Weights of a small GPT-style language model, trained from scratch on English Wikipedia: 4 heads of 32, 153M tokens.
Each number is 500 + 40 x the weight over its row's rms, rounded and kept within 0 to 999. Layers, rows and columns count from 0. Numbers have three digits each. The size before them is the row's rms in percent of the matrix's.

# v: layer 2 attention value, 128x128, rms 0.463, rows 97-127, columns 0-127
# o: layer 2 attention output (transposed), 128x128, rms 0.411, rows 97-127, columns 0-127
# up: layer 2 MLP up, 512x128, rms 0.298, rows 0-21, columns 0-127
# down: layer 2 MLP down (transposed), 512x128, rms 0.299, rows 0-20, columns 0-127
v97 104:458497474499519513435476416556498470522535568551479461485535511494396510517465540460433553474473478500491519502462471443507460524449464441530517481503536450442537507482445498569451522524526474547463586530489572482498504472485468462523501533408489416550527510486518509449493489493549460435426494519510473479492509470554423521433444540521429440453515486501481490474522497453447428572462
o97 102:527511492515495392541420527491491585468535499545508492476523410467520498508500425487464576477487472489490516451512541513496570493517498465510427488524501516479505510481538535440548508470473526498524503516539445552488538574480525444539507505532483480528520466516457447498535471483393462578475523515525433440490506532541565456494473531556494491456429597522503554496472572447478471444589
v98 104:538554497502485550526506533536526580453535568504485437489503435518487535551504547479460579514537525513507539551501501458474480438416459497512581452520468515486452507568512500482485532539534539431421454513437485514494547499571510486535471504468516528540480462442486528522547476479488590454443489477402497480528524486512482537407492438477475536482536491518535468521490475551533618558481
o98 101:581492521564457532557461521467443480498519495518464592434488492523526458518501527569531476499470464474530554499480499493546563523509430491518512526476480519420470508483433492549450560539504510514548471418434518514464445458477477459484460491503530562510476518511501465481543409505510470549482535459590449473453524525460512497528526422564523566545568463511525471487432542429554438479524
v99 084:559499449518538502557476540529529529500466555512464546449494470548474545549453510526537540551514520498508501514439534484534565513496487556526502522531474505528495419457585520481522434485559460403477548546526521521466517484493526423476416476516502538476558452438401489492493546536513455468524491484487479405485459535360474457499499510479511495503576474550498511481480564490512464511561
o99 085:443489603500545538492427573513518487407459436541496448438511494477447544474477552471524488509449464534526531466511515501500493465568433507504502473487475514481475485502493476503484520470603465592542451415499567526441524514425531500549463496443496522543512527469524584523405517492519463527485504489531464604450543499466448450558541525471500478496446507536507493474522493506510463480467
v100 104:499435474533514499564512540522465461480505519596499476500427428464496488492509522472480562498462506489480535504513599474492493521511531496525485482558477500425490528539510455447521556475437534408504470543443554517496491447440516474485474529530571490486435494405468506453504508466516580450525487572539541535575455448551532516510440514518373545490539440482473515526513491450524518476505
o100 105:540525528421484475499505490491488502503500436505479487507487495448483610520446533474466507581568453498490504475498491470545541479559486500524461501433483496600495528454485534451589532562442534425537477456453500537527466495562436457452439500498426503528510471516563501568496487578551434533488482509486516504427536541516541524523588495466511471537495505515572469539507541491439434462514
v101 090:536489515482511549492492447502559423575494544475441431520490490481452426508519491484497536466512556535537553503531540515461507487438458459454535532499476555404521482534464557477521492530479480465461508518496471581511522531447550494517541449506460526568561427534453527413461548518427511537563464489472477501570418466483494515441445453506436482460596462478498513550534497469491490524522
o101 096:403522546506524501530489535467432502490496498473448479480458471447499476545469572497553464549519472403533512503476493495549487477495475563539511512462533490480505522414540499532513573476456501548454510525482520432517496451487570500549419568496423491562472437533479541557555469468464534535455575504509579495537509524547511501549472495523520529526421440445562460519537550578506514523520
v102 105:509479532453490549425487461534503520489549628555514531474556468452450481514506577537549566523575460518531470545428513555490431495492491521552482509492477466487505518442447523465420528491512507547454561469418506442557534555495495548546496521503441527475489617475480473490473490510452529458500466475457508486555561514531497463474492452499554548502458524446536482492532482502514428537461
o102 101:479463471524552455522470527537464467538461406523494479460509508492496460467480484494483498541484486509498472540544547530526531529505463476492526484491503433494524531512485464533461509445426465369469493497549534480396467434472479455411523475524508445504459510494379490467506434515504436533501524501510565415552527501486551500461534452529529570464527529502424539511477536470509481388506
v103 105:520527548503436466529484562486572498479469481479504578519521545476486461551511499408484385482549518473500432481463466524514505507478548495511484611467540536505516415547565544539549494517502562510470452475532539528512481491530508480416526460542574499478495467486467503487544495497453430515462493513444477432440442503509582480569507511486533521483472474531511565494523489580462462446558
o103 097:513494549464458594456531430475490551488440493508492505506573466517496504525507493549482455453453515487533526454559409454464441497451516528465483488515546565491499466480528485506570489440549447515495540468477438515544506491434512540558480460446470534559517438525543519445502522488581495444554490511439527493478460461514409460471484477521547473467492510388502498504439469528582570514499
v104 099:501447525491517484522505490488446461485446550416490514490571477516521496559467483460483457468474472492407425521457513434496538478531454420475475525542427591516541523478549482588528486508478495465549473545479518536505498485475455483465478499517519541540512402444408485442568511464473474556524557478417526520518521506477507498435460492562469561465524442526506519438437471480489549456502
o104 102:389535548502417461460543501509510552514578530582521469503513492552492548480498480537488547525506440481484502475528486503521488502436535531526482495466474494499523522495523390494529556490545550625504528474456439501493529498443504470417517521442490425486538462502489526485519508560517531490498548503486492468429453514494543487560470468520488499584597413523500498565499537504521537527433
v105 114:479467486473439466529510478470493515533486499496503530514433515504544488482524467408483490466465554514522495480523515525497500510444505490488534450440529449525465538658490476455462497415460446480505472494496600524497496532474513509518540493562530445447489564483552450496469527520553488547527457507500553533458428392531537452593557510516459468438457558414519491495522508495516503532461
o105 107:474485462471453537495568434551546575527428495469529458512457534413478525571479534529494527501504498451507426476423445484449497430544533495491523450522534516530550428458450511515454514535416572526483427536497460525489522492532436451492485478515524531557522447558515448482480507544478516455549522504419443468511562532439478518481528494468512469445450493452528438496570505529491495451523
v106 113:531483464514533468515524457471475543510450464561498530482495473544604505522521449475507496476481421454473509553456452481492542517568458397517500459546450583481473450500516486521533504544509566452512461458538460516562484475435523534441502502536500514496529506503440486529538493506509495491537536515510471520479493468530544503546468498526429415478446495496625493581511475477511523407612
o106 108:546454456472427454447511538454481512531572466529448525504458473457487501541506493528442460486512518522473498486528515469537516479477582566537526500490480529505537600445498488387531511460546454526527453505411511435447522508524435476460506536548532497504498554530534527517450535476499556434563523506492514544478520435503476466509520506494535533621556582512508432414495492526511487532480
v107 115:507620525520538552534485597527561590527539464528566448545411466531501545492578474512517531526474615562479535518520580476497533528464499550515502479524499470493546534512423506560518475523535474482513548501482486500510490519483482457519512486478490525561535497459453552484483443515530501487546519572446531528474453510447506491442539507443497542491547434509446512412514459481476538468515
o107 108:518456445477518539471517449529566477437512496541535555391449444510526486538391545525523465521439447550558508489490533490524433518523466510462523552502525595511452523512493509550469499502477505571480481427484519509500525458528526592553440533482514460473543479517538521595473518534492460526465472439514473424500526530525512502590508528543459474556495514500458494576481564497474505534478
v108 098:474503543490515465490500509512474575525489520502487450483465501521525492466588458575457446488552493464480512548493479507459486525509487554513539447462507483558525546431449492474546457472524533565505510410533467449487533595570506525484516522517485536451507481509560566518422440580488523499517534480506407507556514472505467495516545547498455437516384546518623498531508538495492467530507
o108 096:560431482606505530514490517518526471591513466489438464555479526528508447580500521483489535479468496542576499492509543526521476501603503416497508551531474504450500579433489502542458462521537508522490495437472484499516533496452481499496544499536478498459511538506426501478470478406460513449479457568508593500518445480509472545457460503451518470538544527463412492461471427451472488453543
v109 117:573495410460485474541536519516553481495487510530533549524474506521585495493454448441475532435475489470499473473459435506533488502479494537473517477506499507528423498557565495444506432569497492570491512485526511529568577565586566529505499473475458513545460498510599459462502557505514480538413458501471520500470547499464502493513521543450538460503490562476447513523500476585505477605560
o109 109:532545560546524492495477478504519495508389534465449430468514494534478460540515495524582468436411522464497559524518530492488510461522552500530485503557525523495575571519415495517503487492570542517492510521590485492456487549492483483512480471441590558416530492551483417517495481473531482489553456443553454478474470498540440443468533561505529526462443506487515462468510481548509556480426
v110 093:529564536489576507499470588552575547543525466497469526488495496550481480465560519519474567534533470561502517570511519522447458513537524552561552493520575516491493506472487438486505492511589580502462515525456494433532514502485508465513451444463509533492507486532559568540521476467449461497513549468386495461514462515456504527503511427514509443435501398517484499503489456462527472406465
o110 088:533465508468526563510517528486552434398501504540480544461567507516539487546544529458472442493450508547495453460466451506561438457500433499463553509547530555523473531489513527606474548533434441457525474552501534504500513466449504506497537536498490480423564568497436484536525458485518448480450555509519567461447578474542481438560485500514487576547483501460516556465516548464479469505511
v111 086:538408551591538509489513511500477453502499589557450497533537516492460480515450512479566508452507504505539494574437494431479490495516541405550455554483463569497511501520580462404457519550488517512558503489537480524574504486494476442500486515469477507551509511471467470542558546479508481454578463459499534471532508468555590502572468505474502527474472412474577471512500467514490495485553
o111 082:474557544509403540480486487448532546535510473548485459494503470448508526470459474424562535478524487514423499470609479496472555550487537534446427448473540390449518486459528474514529535460426524430450455462412510486455470487474463536473500452484549451467535452442460495499471529470501492496563530485434547473502533502544493449505534480526548471535462540496551504476499481532553550531468
v112 114:525469488594491481536567482497499434457538453499531499471529455568525556513438485512473498507462446497447578469488482464512484462555486438481475612501485577451464515485512434501542476554387528531496464556528439511463482543456505467509574498497445519528490466512522557441514512384522452442507583493513525525492507449527555545452478451467513453518490485494454519503530496514502521459521
o112 108:529553580478543503499523467409443510516448562551504482518588478451492504493527499551468480440541514526413514500539525475556471559461491539462520491429479489528492479474545534477508540486499506509485501514474507464536431517578483514461514484494464494420502588438543469568533491504499527562483520473569477499522477475497500447475534510385417521575490499538512457469437549519510602487511
v113 102:468532373507477546510528496510501534483544497542533511521400504450610563510488489463544483488454474498547513512498513537483570561498476524469511431475498526493499487581492557431504432481489476493519515459453537533471507463476532495523520451462497437459509549457479451457463489563549496458520523599515564491507486455464521545552423501477434517534459582425454504534488535490508452526530
o113 100:456464475405521444512547486552422550543499429473440486504408478522457538513407505471544497511513545496548549537493537476491542425463444506519555432480555538537529544537457517463557487476513479559542456541487499470460591506469456499525485463528521503484491471549558421536443455436488499558509485481477418523537488464479493499501569546460543468449507473443483463503505548526470471500484
v114 104:502456543481485450446571485463512540482533553461472481477418458463528474483500442432580516516497478470533500512490431514497485516501452482488502417498489479494514466548491539498451466578483456476528485480482500530494516497475570442495456497458468516500491482501496521527425510509465527496603479461497579529478449431502527449501569452470463415476567515450367418444552493490467454519530
o114 102:492493487434557472585477473484479453432497520532502466559444512457511457435506503543506457502497468486511440529447497514558527492520543566451482512550560450486491531458480410549489585441444595548460513452516549479478489480501526538484452553533576499525487458500542451546461534466482502497547515474437378460519470486425488443502511542486524478502494498453460488493503434478538438469534
v115 091:496518466519453515483492541498477517469547473431497498522402533466474506454518502507432443525510517391497502409507476546484501522459547543497485449463497446498466571561418492507466500450576500565477479438535440477533518525491480484455521486483467491472530553474616478577471469565501530434499503551543520502490512464483443552509504533486578513507514466543601463506452553485544497513461
o115 097:502460466545491550506513387509493517556513477498540495443459571473596523461550517411513593472490520521569544490438530536493488445528463449455543564482468494546439544528480520548432437546458471487487543512536515540475480466534516506526468492535540542495459481533481470515484554514471504498494517593538476508476474456522386493488511552499499456462524574465535533499495406530533480524507
v116 105:491517512491509382539508559465447559498481425482544516491521511547549587463513459539451484496531481537463532460525501539523481480510521552473561454567431463609483574510528516531595522528514454503520434409488526449459518466544489510455540542510555489459538536493528504572490522556443473511528514522462474564478532447498453480539552477499564470502496491493512567472472521492494494437543
o116 101:475458459575444528463473473569516466441512568513527523516530495508501493556463539538469463546459533522604465511497475421470484501535544380480559518529410525511501551479452500490455513515508576506559515508495488480487508468544485541522553532460504504479511468468525467502432511509456567428537467561559504539469517453506480476423486552424499489491570496519464464463560520441518465486428
v117 112:459574532497490566514459489484383521447474481454523533579451475567560539561550494502507381519529561538487467541482552437481479544521485489487510503587515511538509472464462492521606510500518467447538397509506427534477505533488476466494462473509492543402519442473498505472518451567473484465523549568517470505507471490491487516487490440482462489465497457563471523522476494454516519481481
o117 101:458497461511472570552476512506552437584547517578514528509553544468587485495556508502460497520448516513495541451513458479560486471456506518529542504446487499560506558491514484492547427505525547577577553458529552522501577530488444569487520463470499475467471506524564516555500566437553501541440509522471504504534476515467496548528477480451517429545549423541478523534467536473545416494545
v118 105:534489465507504467482472469486450508450455379458507489475520440532551502557539474539448450491445478516498458513457454485514450470476563418542503482531491515532499465596580480500570475472477478487542496478514435486507484405463509459497483505523563520537486475506476531513572463518526492569502454556527498475496463545519504575567530506511485450455496511440531438554460559448533590425502
o118 099:523495387482438530415519536553485526490528539535548503519521440494533512494561471508529503473470571539416534451521460483525527430487537502493383515487533512461459475434558505470484537495544522529528449504485520474548522512521518511407537437433506521490467547534514560511436515490532543493539527558459481553492511460455464485564487510454494545477547497545604481483569460519456463510533
v119 124:514541457498525455530488511563433498450559404556549525463513489559553520472512490509485558485506541485460548477456541494470455516481462530497482523569508571552486566540569525486493489512511525533547527565546486521532517458484514414547495505483476543540539452489456507579535518513551477517521510604536562508537472555468493559461553563497486542588478453502468535527452499479518594435521
o119 116:502473460435456516448497427486493562504439528451503531470533507543570561513494450488545449546471496603413523474530480453450543512570532478550510492501515519494539536559469510586512520465502488562528539465452521530477482477495508550447528517442461463455516603428531578527486503472490457511446543534554429548476457502532519553500476479505478506571495496600526486497525515534473479458502
v120 102:545543507509492466459532493491520488485521536489507467544560543515512465499447438465505473424536492517493537488494462515554498507495540444535521518556488511480497530538471451516422498538432484565469578500472445620570484487456568465500508518487509489534548537487530452495526534477525522459479450502549478514530578576505425547402432522545498533514440527473402519478458480571525449533566
o120 094:507551498520519481507493502566490540551456514399539512548474397468506549469556513458507552536463541455481567465533582491538518538533503528493509538560454535472516461556448563468440525464536505451462483537526572453500461506491543461479475546451466457502475459491515464525548553556454478499448498464512500497505421462518600473469550507527549589479534471551544551471501452528547518458487
v121 112:496571432518494429489508517520497477453526442507470500485484501533505486492529450436532552475497531492456517467477476506479521477486487484453515479537460484477451562535551481404514433489459517549465516583561510565503510492528515479527539520451480490585514438554506481459519503455579477524374473519508533512530588531508420514448500541517466467505551433462440507437455527555537594514531
o121 101:527535529487516517461516456469503600508468565458538496432489539484541513508546504532600500535509501523491560446507512489590522474601452468530466473510482521505543482544522473560414469558532478544539516506518513499497535592513495470482478541556500475448499532459548452547517437513489516512553470439546466506481456516453555469475430548504531564498483509539622431478535556512487467476498
v122 101:527534465493547598573435475524514501516584477532507455454507483487381525460484552471491571495540539552556521539506515470498550484468487469527475506475433537451497549443532523497536464473508568503515539555483460490479524460467509530473458587419481506548520479404512525512509575494556567475509559558499492488545455551472524475483471479551482568466505447434497498547496490482436536494523
o122 101:531514512472452463424446537451448486433511415524486475508500473558514619556446467536520464563512473425468519474473524556514497539498452472586487485479537451453494463571532520478401482492506492507453521485466528514533499479445505552507490515541473452511578518452509487542471441467470439574449562494515533409501573489540495526548572527474468477471510509536484482504523541535478467526519
v123 099:432504523475487547499513531530533498524529552526497481575441480479436486464517518494560452541509523535522563464468495525528517515519515457512532372489418481472542460530463445502486502456470503504476517477446495497508485490470553529531483459480484458455437574424514435524441471526528503508550500491494510506415475456444504528487434530471383507494491539550475404553494454449583469555445
o123 097:445473456465457509520466542534481552431581431519489466505395546451461517497532523434483497506535505536513468558471478489501562446533475490443552606548521506524565467523511527533497469486528488492485476524515538463501518535486492473451470517545495500503480445532479504462556470525501497526433532467465473498482492489532545529543648492499603412538517510443456455504483549508439451474539
v124 106:557488470550508489532447495544561503446553450455525483555423460533527513518495535485430547534476523492463544494440472448463472489500545443464499529569495555513515599579567453483532390525508550536478545493534485505557533466521525427557522502465491543542517510544493576534513543463495500493474535537514489542519509521532447542405504558525463512484532503532460483488411544507545554469525
o124 102:546525530497533550406495463525488569454544562442528500409517441544566429554478497475487500457465463583498478376516546483521584490554465520518481541505477490472424515502535551529449564481527449527470523483523534483502485466482472530476449498459532488400512493509463478603500457517509462511439528525496493476439431480464487542467497520482476543543523514529555470485507487472449469470503
v125 115:494506553403500564486559481488522420559491527461506512495522553530437450432477515535506583491526503448485452412483454511537394548506460487466449554518487538522493529470509482564473506511546523525482505510529542522519543518514558514516548504493446501514532464593615514463464554488517498519499509490522496529502553544409478484486493516471574501513463548432474475529536471444468581549482
o125 108:472491546495537464475498482455459461486479468452523440470590574478548450555540379436513503486441461470501484521500555565439494542538559511561500558539526468549529494492451484489434561489509505474530558568586464539598545502482523502453536512456534479495452553492471502443575484465490505529479450451544503545544482540538506511485527529523481477556433445502535523488497481541521487520541
v126 094:489605434457526455505547460480539453455493460544543397559453519464487436468499528422507535439550553435444501550545530476559487487470486454490606474503552481434437470517508492436438455491505461573515535525466464495496506519539535495527550521430490517484531571497554537550453490472485509460431484526547532531539496487510467481458505489486450528465497471533510471474539502515466521570520
o126 089:570543456517538484477497518455513525480541466425514506529492472532509529451493501572610541569473506485457482443417565483484573441579544522553472515525556510531487519413534521499448387521513522502467531502503499460452528504497526509560503484600455487531521493550445414486500493511518503520470480469531427465470465514460537474445553462513519499531437538495493502447449473493561521473467
v127 103:499455571420551554506505531516541483546504538454526450515534417540459490479479522532536532437569489533421486556588503501518470485501470521542560482512472521491508514377539538549473543465559476436464446505454499475456533544523554556457466458504508496507530420495494501511495453557486484517539485511480587467546460523457474460487565478501500523480476533470481524431452392498496450494476
o127 099:522459485531508471534507563482536410455508494519455484503463528532481505550525501464526480613496482502496511489462490531490396534461474558458569483524482505480443514508456413507510607483503516482427540536503480545526533463460524507526559526479401569472513496491430553458503486555496538497492445522528480434479503469529534535562534471536531499546510417491459506508576526457510603502455
up0 058:494483558511504501493431565552547495507496495482454466520555529504485471510512590585478434543501533513508575535468462548491478492406491529461494469573477466536486545472520475459432469413525537473532535497530533513483496490439476533427425504476541504503501591507452504446488491453566479514561463399488500429467482468584416498530462473468510509470502533479505520545537446465483526530544
down0 062:472408480483509461529529557521486497502431453571464501511531460507546568485514513506533473505528543434529489560444437427523511498493473547547462544474452507465484515526532504559475514533471480473425409506546463436547493480511570469477616494496479476422495508575507472480449465559514460472556475498524517455576499525447495538481517452454492482535530463544467471502455593519474504537437
up1 083:458527494506494518529564414508520534503448503503519498540512516462538491558504505483483502567545531547540523403564486465495526531449462585566535452433541491559481511488543503515434480560552570514521523486473542450445583456504501495526526485454488512515622459514488497477521462516450558444474454552499529454554560482463475455527557540452500542540458553524483530530488525466476418492543
down1 098:495539436496516539475588482523483510591518524429496521472459578538524539543513462504473552507511510506504498506557475581480453489536531421503534505526511520460427523511446468545540476482511475521507522524428506457618461523473526505525508448522482408418529507532477501517450499445528442489398527508525434454487553529449448494529492505507503544453496495462545423454502476554559511556480
up2 099:505530533538484502475468441477451462432525422425517559556474504514522511469532451553475490543505466484468440500519497550476472447518600469472497458431503426559528494509495474476497443516497467519501472415549520400508472497518467472555489493459470468481550562546542501512491483485534515549480469447499531411452528484437502495569569571515491419492467569489537455432488482443468494456494
down2 124:493496509469527465488563552452500471493550527465480567506478511509498392460465432523431554572529512478488447514460503540492515483509527500578537553536496480535527499464524579513474488545540472459540533476476494456488543529506555495518566417474525482472465476595574479488432515550544443564479413511490534479521477537464476488447525525512583569503508483526505527481531450584427458463478
up3 103:528526491536478378470492574494533467501542497436527564545546548550447570528554482565496519534485495510468522489442490568554462542470500484511470543547481520485539514554589468487469515606457503516410499468435479467510459548523544489476458498575494529503473525474473540511567524461514518578548535471512525480462511457497450452511536507501508543494469529474487531543612468466558497510522
down3 103:454500484525488460487518401478480545477502576496455559568521538563479585519581564492531534510498469500438565481577495524477445502554526494463515520506516536525575471455553488552546445515440470529472515447589491547539466432528502461497523564497457493485571541449568460515544523481423533484496513458511530489486551444557536474522532512461536459484498493466543556563505528462514518534515
up4 095:534479502565503549500463502534499469429504509435537555500489525465557495510474486478498449599494556537516521436480521480539552492521537449566498479408451448495507471486486552565468532511490462487522514521491521477520500405419582550494500434463424466505508502487459493541520459526474520534471439511453580505420438557476543546514469531465511533566523543511438484479571552503505510478577
down4 094:482565501468513519409454553480427500490451562522466511487505503496517510543503505504453501526472566484529498514457516525521477526554490497507558553488532466452535473505542583552518579553554444602471488507506554524523490494513448499454520526521498464467492514520541454528454498503477390452512497465480548513522431513457528403531490472486461538535519553572501569491531528529572487461623
up5 053:523532518533418471517494451460534505392531510519493532530592545496439521417484496477567456457480464520496544494454486563486501482477454480480517481558496564510559575500490551448538532477543541533529481436501416568422473445479573549541455427566538500525524497497520477496474481470521504546546481416494497455507452516487497449538494480507514515558493520504472490563456557464436513474551
down5 067:462508454512526525494526495486489494515512470535491576494400500517498511457497460511497466438514621400467520517531560438501503457460519540537475537552504508421497480548486465453478488477448590573494535436447520497541431427466496531477506559511491487535481519508521487527470499483463570520451492437511575473555562469508584483547455518452513528471506426568471538517497516494580498479492
up6 137:492543597455461496500520514501466433509504490499482540464532548512542461499491545471500496559469501510478436541485537456568477496419497500556538504376398532506483484468552518486557517492519452541477513521488592485529458462564569528470494508553571410461489559449523529476552475434502487489522493483574494457500540470505490401510501484460480492499497552445495531488508574447505453501531
down6 118:480547537469487545510540517479454484551520514454470537445494479527562528525478409499547498519508443476480524484483553466501475539512517515489505481438486512574485446574550491548503505398523496533413451508430422438523503466517477500509563493510417489476476538532544510383524561489494444570442474491471485511510495506484475498430508486502507581620498511531485460514502533467534572458480
up7 130:501512497504584561458405464488491484414565534567489475517522561415399461438500482574466514395512519447478553503490554525519586444492477477485553495451456495469532497471523559454525521490518531531509504504515476533477460500493451490489450512534461518504551491483491521536517551491541527492447452552514483568428535583461444485528514532550521453494515537455490510532439517503462460484552
down7 117:428528532537484487484466527458543508428536515424498480538496490457463530498555481540463507517551465492497464460481532504504475562586508491549470447513525544458458536537470458456492543423503541497481532491509465490523494478458470425461533490425549453541470502410521512516575523510536439554553412479483503468501562445558448437548541445560523498412522521542512526559517475533484435460460
up8 053:535557464488536536526438479510538617475445466561424464511504538548507465582480488517484472551394504496565456445492467580493514502413471513540537518551522545493478517460472430555526498500546499471471503548496484546498579536504502506434498465530541496508543464523472483507479410505533511484533460505461477515466480520545462486537541468467478452505527517565528564455545539468491505602544
down8 047:539462484506512502488531456516490535590464581446492553456533380477495449495526465483546499398500531492430490537523499474468461528383469499477479498488374469508438470551462508476512486453499546455512450474473519407504562503513512538543516500512512477547453439523473488457507481516452461512442475550476551454422504509533499540500507486511485591546513460521502483503503500568485538478502
up9 060:543512478431473480515538523444575536431479486544527486484484527429490464528571440455566438540445519575504462528524533525483527581474486476528527465566492480521519503557493516607526516455497392544490499523535465539538534493531515506508473501495488501460511520530437520413439475432478465458467419454486506477487474455529524450529505511522461538508469536550544451523501464442540479572567
down9 064:543511458500522538616549459456538450578437494434483462518498422433541581487461532470576492458448517494507491523477471437488497466490475447470463474491582486534474513455488503448498523498501559455490515557438506485504461522477512435531476526510463496463448461564553549530453503472475495519546426529450473517463504460582450509496488504439545523442503507505495510499544559522464575496586
up10 116:591453504449496506616447475528506444488486518565478535552519493551502506522570487435453448519592511558527501497448475494491472469573558514476482489504505514534478433457568477562581521473530498523467507412479446522513527510462494553524439550448418530496466597533511502460502535482519496488544470455443491480430467490510540523465465470485542561472517501525551507565536503488491500504454
down10 122:453596483494506470471539488485456470527609509471444500495513489519443456564493460467512537508513489544548536501482508458521550522477550493414488480471549469423522441502485514551452543422494585501494483491470515595535482566502462449486526481523413501451464501457494507462556575488501490550391526519547454471458484480535500523503520456452558500484451517466478471506496570472589504515488
up11 124:548542413514539539491518517503502490499512501525439522472485522483488519508469531425505421544575495547548392460466455575543544509489479520512466576517441494441456475498491501549513480500507505518490479565501495488467590438498466468539504487527519555505496513456510543415583505466525466571466483537477501454547562528546482521523481474403493561512515514594488514604444481499529535487491
down11 123:514400463468535488511497554536504520483494481522495474486565539585535471475479486569478528512553510540556491585544458507484528508452558595410529502494457490423529440544478519458509475439520506503505564519510489540501429450497433427458464543500554477476517479477561451559400467563493480493485468427548553530482487520501489484523487546452543524448515460526474520562505552524496504474542
up12 117:528509517470480436474530480454470516499437549466526540522549434525518524470552425441544493506446525559442505404498572509546509479507490547552469529489503508483551523512497567508497545495556513552529539491494543464439454571462515483414540532413474487471532504462567479560525465483486457524491535449541506552502529464531464464425505429504478526497494566599542445445491434511485500547476
down12 106:492516483485424506477466409505485520500502498463493499511481462457459575539495504526508571491503453532407520481525517434542559489542503469548406472542412428459443464530449534556483598464490502496500468481481549506553497511451496539523535527439507469454500539510473508513578565511512485458490503503527508478458465553434588517464550473428519579535560524461493517475496489464496482428558
up13 125:539421531517523486499458491500513508499537539575495555480437428427498541560536533527460517440487536504522455544463423466531519548547483508514544490527478448538497483599502510534499513547513535511538438492523501477545432512479493582473428565419479442533498506534519486482512545519501578412488464436526549512516500485563504478513467499490464538413527461473545495500521585483546560552452
down13 120:451518514464557583427459484464543499540514434473463519513419406510501514441502491538464508474534459499429524517523532544547428495496469476584489517532474540487514469481438445510490500474447511526488559564492527459498550436428464574498580477513573507412529483514511457461483501462450502466447464503489485453521491520518543493548544555430569498474551468512507471561451505524514450472537
up14 155:499531494418463515510456446507517509553506506511582473512458496533503524439519520544506459539538471533485499494437453520514465470524544561519481532540539590475529548557476530432505450516598473530537485532462478551507497465450468428450522539581515526517540488494503507520559517493547460542489545552441454512527461486568482494464549423547468470449620538533521555499497455456469448505439
down14 118:543536524530491493500536458514513490507556513471489482461455560488482444510476507533463593476512506532478539555538471421516518496487495483499425544436472542551517423491452512547487535496488485555525499513535465496448417517605414497453560487496581439477494482562497505477432548488419529484474454505560456457462432538512563519493487531548574489554506506407554474544495485527552514497495
up15 031:559499480526449421483421467525494497479474507561469518555529514455478514492484514482480494467493478518517472513567553494558471454514461533620476539517569466530490550533465436514444441447534511490549465469534538516535481541461518399478447480489525524554552455460500595435474514532477522468424479395532454481498562528500489528448450470496495473450476511460493494555507498482555446461449
down15 039:451440494474488436530532555485473424497537466501446434401528505497513493573415463524452470504474443584488479544474504472511535519458556518519515538473545544454503478481542469424525487522465473531453473462438526523516570525484456530531541470564460519513512511488571387472485459502558432420410470482511504515424511469534436513475544532503486466470516533470477524472478508474476536532520
up16 086:482552532512475548527527542493552461477555504476500476437540534408476491510577507483495544597500552514495431524488575472589524563541502430481493447411463552492451525452507456522469537551526459531502500523534539492529478579533542517492477576487475416547516526482515497463498546501495513428545562527454455464456479450483545479513493579529501510499477546473515426555469462458518458483493
down16 094:507545480479546550549511468573478512532454504525553524475527528519552462530465516522521390477549497489467549541473531499429552560530515439483567580473504506509493483501474532488536535537573477492428521512521503529496419532525513421475502519476491496438501459471510564491482564452484557516432493540537536435526554516506502477416551480523447437559430557490614523490491514488502456524529
up17 030:535501484404501499475495546485538511379460506477588557416521514499503557456511463499493483540560510490428477540526445575501492504468465549608449512534532438503479493464505552457538513494524469481502446520511512468499496541519528500474467526479518518485418407421447479536470496456506500477548516458578500523451532438478469510480428561436532503472575471516540533498532520521462536494512
down17 031:450531502500498497506433485495463555524473503543549459448542421537519491480522542605414493479501547511538540513538596520496433498481492493469546476514446462544512480454561485474494506509469465495432477511470462559471528470517545508425510539517438466496576531458455521491475523549455527571466436504455481494582568511499515548472495402539502558485466517523536590538441497477446509480538
up18 039:540506503490503445524446448465473522546466480475499522515508487536501497384550519505549523608505498570539497413436410500513483463440552534488403458522507495489495468464439436412547460512541520472486491491533461511498525509525587555525496400525451526502548439561550498492540505526516490483535509500473477556476555521509531479511431490511545508553537470554476508581524503487533528490490
down18 043:545530467471511528439501491456449465501460500607513482499539540525471507510476527433533439544516444532541466489488521497501542477488535509469489514594475492549533502505537467521554608512470499467542447563539480511613596496505440551517503522522493522467510557576585503454493501456500463549585465483569540528562483512579543467453531490494519499541501491516441519446429495515490496507512
up19 115:511579571515573536472427476512559431508483531442443517482457555549519541448497521594483484512500502572495559485468459513446465531517519503478474534404531489550497457492513507398587513513541524478533541427466447576557528532496524482492473496474597491541507559515520529441503447444482502499520478487503528507509509490437465490434558507470525456469524498511509455480450552466541459458490
down19 109:529542484531448511516430505543484567460540463468485480509487508521464473602528462550455554521574470556532491450544480542537510474487466524486526450457490544529503574653480493465523482515439572467489462562460471511435486514538491517450499499499459469458490439516500411546529544497402501555496469559518489462470521556549504518535443547447511451485451539523504524462507492497506542470514
up20 102:525401457491513479544503503503513479478443427519517515482509434455495466607435479460503470524516469533536529443472475518500444545490441543486543431570496556516541517571528438476465513522471484542571495415500513442443525462487523465481512463446527509502485475527415455423468521507431468397482527501512469460530437500506468417480545510518505490483478482461452476498552510434491523441474
down20 108:544460430440427483504437441540505554509543520528503556467429487512522563492558517480471515489488504459583547540514501413531552468418519539497480472453462503495526513572475492420518538529447475534467547479515554535471582510531438462495543504508491445454519483560481514498518480484427425480507521523534451483563491507555458531492536509460444437463464502451557514585460477505469463483548
up21 035:489508546441456426509470458479500475517508521528585601549543511484515426456513491474519506495465556429479499490480491479566436497471501491517508464474518499516520486560508445483497495489532476526501502432547500571521474442452559475521494437539479474551522443450511574453478512535460504492553543410546518484383527447481502469462535544578502433481532552553492534483521539537488406457488